Part of a small language model's weights.
Architecture: RMSNorm after each residual sum, rotary positions, no biases in attention or MLP, untied embeddings, normalized queries and keys, capped logits.
Each number is 500 + 25 x the weight over its row's rms, rounded and kept within 0 to 999. Layers, rows and columns count from 0. Numbers have three digits each. The size before them is the row's rms in percent of the matrix's.

# layer 8 MLP down (transposed), 384x96, rms 0.036, rows 155-188, columns 0-95
014:503496476543513444474501507505471499557488536483466482490510469537508480520523502449452485489494467521539499507530488464491471467490484502494519493511509536522498461469489493505512495537547486462494497515451504482486499521537481493467466468496474488498543507536496547540486520516483533503
133:495518494483504480507490495558485471497546494503501455477478523485525440487543477524522546530498470530509498478536512443480509482523520473552528488524510467478519506513483499486514463490484494495526486500505450508547517542497519485547506523529482501505454514510525516460526509499513493469
018:479511465514443516530495494477480470499492488521533471519453545538506523487562487488481533475456531523513505516535491517521506489482487509494532475541465504489467511540506482521488510515484526462470493531482547501500512556499482490486486479460519500462474466503506509524499524528487533470
138:533518529486511528487497538481488512511536501497487460540506474503523480548546480460511479488494524520489505520526478492441467517514446469482489481473474504517486516508493528493514520498495481525462471494478530523479517505443534468553509537505478494482531516538469536477496489520463471493
057:470539476512516487534511481478534466519502536494451469520478463519492530481456465506550482506521485524540481507509477527476476497503484494478499490489495488495498506508503506578501485539466487481536486505518483491524478510517521446502494495463517482484499529471488470558529474529465495463
143:501501508509487511520498525460476510495477504468483514487483429465489506466489478492542521531532467499475446469439500472499507521476521499562505487464493499539503500510507511487490494530490499515492512471475526518517478544502558458512514508493498493501471503476529493572517497511518504458
153:518481488527511485508547497526515496510460549500487513493521497438476505485528551482495481484496498495525478523521519523511499534482540522523486501501486483522510540492473507499492509534512518518469501497460560544450529525523504471481457477510499575520481508524482508509524489554506483503
007:509470531482499536538507516524506521436474483520566513499501515502498529479453544541532563556504506494529530494531518531528564492473537481489491505507494500510494507516509521488481499459507525459511528493519519480500481481480519522488523499469494498523500458516484470491487493512525514492
094:520467517458503484513496483520451526465499492539498512500540466508504509484457477470487499513509497477481471479494542483479514474529480487498513490532471523484492490506506523523489467494522515520507477448452525476507479467496445494503527478516515514547485524513548470510572537513502451491
043:512494501496531484482498496499506502552450532472430482518498506488513490476478467508486497492508428535490510476476493513494474499512494538498494495509520482483551479485485490478511540453496490499514517482482476489482532509495502442491509517492528510489512503519517561485502555483421476489
097:513524477493515492462446496520531529521453515463533535478480450493490495475494483532509479462504490454543507514499512496476525473485497525462513501506487488488528462521555507499438506506498517491527559468473482495493503482495463532487445495478468488489485536504526477526519495485511489499
112:489513499528511532480494501437500540517477515481525500516448535509528467493501525441511451485506486553486509502480520514506508514518498466516462506497481483493479499549495509456508489527541528471489529494453491520470471485533517523526504492485435499507510484490505517488471480487484440491
008:502435491548512484498485488491479490532487544469482484492478484527466508484507503464482501505540479510526495484537521493518466478490491510506505500509512531482525464504521513527505539553531493467472467470440470511493534544510473473467454509517474489493499492521515508547468526520485545503
019:510544516530512487508495504520516485522498491519468483481546509499459542473509461516546499478490529452473513506513503498487531533539487530532502494454526477497532519546504498464507474477502468531533544510537525518529495474523560480514521495495514528482488519500465525452520495511507464517
119:510545527471515492514472464503499457521544490528464486495502515494473480459520468495564473457504469538486519501517478485473480550512487471504501521514467542459506477512480526492509546493502497491507472453529471511468516522478479513546499502469527502467513470503473489505510530469517502531
022:513506492478542516518492484464499502474495507542503525483485514471501520463458482538495501508506501455464522524499495475494500507472509522518494510486554471459514518522525465508558527499459511534518553495536517494473558499492494441502516550505532502487498493468500488442493534507512493482
136:457546522502507522479536503524474488480448525522443461495502527506486530515507502494522467479494502435502550505498458477526545502517501486517516496483460519508491514466490512540547528513473494481527481511482464535493470500481512490514526499517481491490551516488517459531506508474466480520
044:523458484512543498514525491506487500526480511504489498471492456513510505482443480506470516502546524511490538488526525461503519487491489495517505523488560506477539493497499505475549521521477542489513530494518518504486567476465518458503478526555553483483551493512488507478495499537525487497
092:543489500507491518519489518482504494539458458500501534512479481486496534510534480465472482513545491458467516508510491469499501482537538502487481517452470450480534510537461531493463484502511558508473490493474472451509541557525507519537496495513502480493462526512497522495519518512510479504
175:479533508526498511477507507440500482499483504497501474501494478530492488457504484491509512504507519495485500462512500508479515499499486531522551505443485487531465493576486512496509492452518528509483492522509494538589454529555494500493548503499485499510492484457456508522482515512479498506
052:503513516559507509496513517502500547474520494521551541518485475484520488474490477535498535506561557475520477464532517501498498516468480500502520530511483484491467534522505500557514535507558489508486493478491503478541465485485450525512491513517471482497521547478490487501460500484520509483
061:455475467522500493506498465502511487506474494474520485511501503546527443501488526482461529523533500521546516529511560509527504523504477512507521468504482492513486487526515528497503486521535440495525558490469499479519467491479492506444544509487502507541510474505512500523482463501446474524
106:490517502512472494484535508532487477467475457515576514511478559506516485513447491515523489487474470463454536476481498496495527511502490469482529439498496512496533511518500495542528521510484501522511465516480515489489468471467466513528487496513501527553448519508513499528508488478481517482
079:512517499543489474515514514482492497486533519513508498547526515469504508452510514517507543492501494475509508486500546528449502517494483540514433502459519466515465488564527464506549535449503512539517524528500509497523480499483494531542512491503467526476500502501525520472457480490498509481
119:455558472498526501466551475526506478514451566498505538487524514492472507497509510518481456494460508489535511481505498509492437483544467498460501479466502513492505509498463476492540494494503458463487493463485489529489512502456476483490472526505470515484516486504484538497486486530493518480
096:492524490541514515525479498453501423489500452514484496495490446466527503491500501501495447493485510495506558537513496490526507533506549519535460455501501462506467507477512468509501520542488485490524521527532526486474521502510528475488514519495477503534519489516522472553502497520498468518
145:511470493475479511487498475508491476445489482488476533503471480499531541487477505492508474469532502531514448467452510515501484506471547464498515481443481438495539484511457522481479482530501509525461544465478499507491486507524491514490511511512523522532510552498512503469452509496510494529
145:472465466485470492499490500469499467485411512475487513479547482481525519549485491476545445496498530501503506468502497482476489509528458514464460479483503498492515528545460506486515515475526537502526502490482505494474508518511512498529525460483496483525481481494507451493514467505488461468
086:477511536496523512520473516505496497519466517495487477508525493495505511497497526459505508517503479458468477466492466524548552500510487512501513489473505549445496508429449516548478519512514494515526500496522465497486476508499517534506516481483501545515490560478473434506525510497538493508
149:527527494493487501489474518507527478491495527522503534539513486536520489524496491525541461456501497493497464482507477490500505546518446469449513457545495470532539475482512499532513484496503463501515503481507551504481517474446509484471525514512513493494570498503466453471528509510489507482
151:498474491499560506526460481531522517518520538483508517522481495473481508490524491496506450488536498486497512528516481499524473476521540448472463529512475498487528514454509475525511498508517481493492484468493516472427501437457505505534465507522509503532499492543513497469507538493526519472
014:509461478520502542497485475492472474521479481494473531519486470492506535479495480513506527494543511496488521531510523515506494507493435534510494519513529529494502490532550506544533547512524541509449508467458511483484539532453492455481492524498519485512480506491506448498478472537485513531
021:504548489466517475510507522471471523500481501542479502523483533501509509489458485496476502482473472472484505514516471469479532478455464509522521529504550464464507488485502471488546522492483517507504554506530496457475550517489459455468505501495548476473521473511510526479506544515512505474
138:493487474488439509494542507530519506482493516502505493507478498520498512487464509528541462502515515507513490468497462476526480541454486487473547486458529512478512510543461495527480562520497479543487537458557471533474500489510471487540479501502515535519509522547516504498512505515483503507
# layer 8 MLP up, 384x96, rms 0.0878, rows 156-189, columns 0-95
140:483512505475528506526520491478501513462496532497474513539558450503507495498491555553429508507456512525506535482488530501516467485488487499453469472505482487560477498530483527488510548495493482490514490481527482522496520480496492482456507530525489473527522497533519505525477467485480487498
016:519491478499556512445461484510504515518526503502498531461540554475497497496474469506459495494494488498494548498514522496533470478531473512543491540502545487512502486510505488488503504492522496502478491483534520548479476523487505554523471542517506560481479489515540484495484451532531490503
137:504474497482545491531517469496534490524465477480501459461552501534497494542495480507522547524489495500522506494505546557482535469505442508489487480484520523485492494496504525494453472541528503524516503504474498529529515479500501510492498550505460498544551535503486459500492495477518472497
056:560474499488531517523445493506489535521504472523524500520473472510543497466492512498470512497459520540502510503500518490466497505490494493481527482461484502511492450468485470520490488454494482515460483506490514525466515468499491538499520494532465473503504489514520540472505422516542523540
136:522484496519517494489508489502493484526506503490497487513537528481441508556473518513452476466485540527507514512471486540511532504485471475514548505578499531469477475470487513486504511481529522549500540500491524521476532475474478542487525495518494463515510494512514479466497544484505495543
149:509476510525500493517512528521516515464486525505486490502510509525512479505451491526502509534475508481462506483500544462552525483527508476504510519524533516507495494484476500514499512502486599484471526523460529509542428517548486524473465531543520507510504507505505520512500512484483496540
005:494492484517473498486518514531511530495497490460461480499487568493457488494499495460526464477513518468477475484490452494533515484544494514494475482486524551482524501490562522521465520498507492516533488452512469484474525473537497514510500503514533487486514494516502525516437519483459471535
096:445518492561486486519509540546546503521505489503516504517487505543459476484478514527469506491491526502445492534544496510506484462502491533474501513453512485485498461482538513482515539526444496455548512470492494472494500494476463509500501518512471484488510531508527482498481493511498541472
040:510518506512492536525451469518499463469541513485531507517480491538511499518509501486494534528498487497527492528467564513517518489517533458479493480514481476546469477513459503529466501540515492521510498532501501491493472451488469503442522534524475518552498520477517530528497487506547510479
096:485496549434487476484511502487525511478485489494496512495482497533512497514480509505496500523536512482516506518513493484555505491484511515501469470470531503524534493513488502512506546475560472507503527472481458504558501520492514573478503518490443451495517469472523518496512446481528474495
109:515484505543534508477499469487479522477500485470488491523491524464496501491516513511492507511480532501539521469451539515547517511506435490533524509514541479443502473533519500500460500507517499519479459516533481518518483500483491446488546504532539523478556507488491486502486547483487503533
007:490540530462553528523489471497511486505532500482538519514540464474483495516460469552474475519497509523473524503528489516511519479512544478516499499505488459507517475482449516455475506492481518523533476529486534544487465484502484533510525511494500522525477516548506504506481455490539475474
016:517464534547476508498494510491438474505518541470486514513510480497503510496532507459490521504494481535553469490468518479512529471463502460465538509541497550540471465501519478491503519455511478474512471522481459494484521498493495487488484528476500461530501504459514530505477505503456527488
128:484444476506520534537483552498508527491508465498471462498504518523474534498477501482455507491514534476534526489479481473478508482508493489525524506504509490519533455555493469485480515556515512478517463533493505471525486498485503547484507531447485484526512506536524473517501473540511499544
018:515500512537440539475498489552498502521494480529500517497500527553505476478489542508488522497479495491525507491459490461515473504491518499474509484539486567518471523511475502461504461476517512508503493494500469505468502481534488538474498501421495514546510536490506500540453487510500515477
130:562481500516506499480501493519493522504509495464528519515450546499526498489499479507522536450479498469453505548481507505485506500465520560496525523504490486499487545512521477486460520490515505487479521473497476512470535483462513551448486474530479501507540516522467534477490488489527536518
039:492549522481462539487509449523482514529532520490511501478518454536490479521505510494503483510494521513532491463525484499504479501485527477481489487519452486500482548511488498468464503516517511487531521474484451533488458472539445525496525488462466464529504546508473498535481515458502497486
095:518493507468533515497451463496508511480515516497547544457526512522511524486525552498513454512463474493522504519491496487455494491500509494491435495493488518522476481497518513556501543515558528461509465520490499507492467511511493467472490508510501484498513508508543533540486472511528456467
163:487463495484507516515518480568483497509510485500514522492514496473517508502509540519509461474512496499487516538495488513497475488489510475480428506554505502498531519437503495494510524580493499507504499510495492479418558515489507528513475486499500507545495523469545482492509504484505508471
053:464507479507482523467514471549464452507515475506488477514476476484496483467474506442462494494507476481496505539452474512462512494462515501523516463507506510441522486512518502528469501529483529493534511495474500548507525472549469523499453483518497490498520513510477514521459515459477530496
058:512462546505518555483475474483538532481506488481502525509433564494481527509503518518481500514481496551492490526507506508546533505489492517523508503491524447500485452502543498517519479498489507524504487508522479553495505461532483496509512539515557536496519468478508502490509517526468494518
111:504465517510482485482502478548512551515495471463456484488475488466592489510547504495507522482495519463495538475538520504508484540481487524483467471512514483503516498501512477526509515546492514530493491486474537524530478511537494510467506521509474492546485507462512560476489487505501510496
082:483469496550464502543482505491448492519528493461512485473456517514477491464487494473468518471488473503501522493424502490502520465511486503468506480515514473474484492520494477498515507534509552454486461498496503528506523458521505559446481524513489498480531479486528524514481489485511497468
113:527448530499503502531505503477512498493558518511494503500502537492572494495473480496514489487469472496494484529438538497517527474471531522503491537554503491537500459516469516444523491545519520520520493495498458520511494497542526529543482501506522504517495484529504499496530486490539500471
092:493467520536496489459496540537465484489468522546509501459494473495498443504484515536470520521475485494506519482481514514478439475444457516469501500485489529528480484449465507485515512539545511525544493504484461498473520502488526547503489515484468500495497484513497516511529480477484475489
161:462476533479471483512415520512512559461484446475480511500484530488499457512489458519471486504481488505535522450521520504484497470481461506482505513474544538528503510454489490484507502480508531483522473487494475502491521493495535487478503549516533513509472517499474495529497479466485498501
151:480499493516526523514510470528498503519499521508472483505481507557470489496531520473514509509482468468525496520499491528517460532451506511481533533493494555477538495547502510460475508481512489475516494475468522493519459510430505496499462467519521489483520510503485501574472549530509506504
089:480486489492536534513478500540515548522511483505468526499484487526491528466546504467512515519485493448457494489541505481539488458485475533471506487497498503522477476496514498556503504496504489472515528507510520495545471500463450448515472498494475496535520509479507476497466480525542442507
141:513486504554543511482484522523525500544513542514482485500506505505506496472484550543490497490483523506481523519492501483557479529479511480490504501525491519470515483522524459500477452493526514478534480494513467523445480487487475513475492535506564526526575518481496501491496480475503544509
142:511474528529528512508529499470517510460458486477494453486479528480449486488495514481477475462480521495499538483481530508537481458553520544532527525441507490462484463547531513511514498461521486499481470501493499511552473453496468487480523514504483486512517491507505508490469499492478482521
013:482506533527507515496485465534501514512496490529494523460500517534489453502471511525472485520472487511497484524553506491520558521509542476504538502529512515483496488505470526465489505509482505514523498526484480556479525532522468573505494545482479524512496531530480514504454461522536522479
016:487507467504454511481491465529495532525499500498507534513532487546502438514510496490484551497485494483507522521460546487516492473490517516516462516504478537538476550517493496474491488477501531532493504437513490510490458500518462534484492472467498521513490541496520471532471526521550512474
145:510454494489552508521493519525529518461479494523495474482486501550576498488502512523488491491548506492497498493553555472488496504514519547449489509495504485464520535518474519467522492502532521537503478525537485490525465493495537497450488518507520482511467494515485542489481493485475482512
111:501491482492496489526452506524506549519511476483518486546507521495500476465487547508520489493530466467552480489512498544532491490519494486490519525500475499520469509463509466483463537474501477526489434511484505530549487464562469531483530482525471493515486505474536495502475523517506525484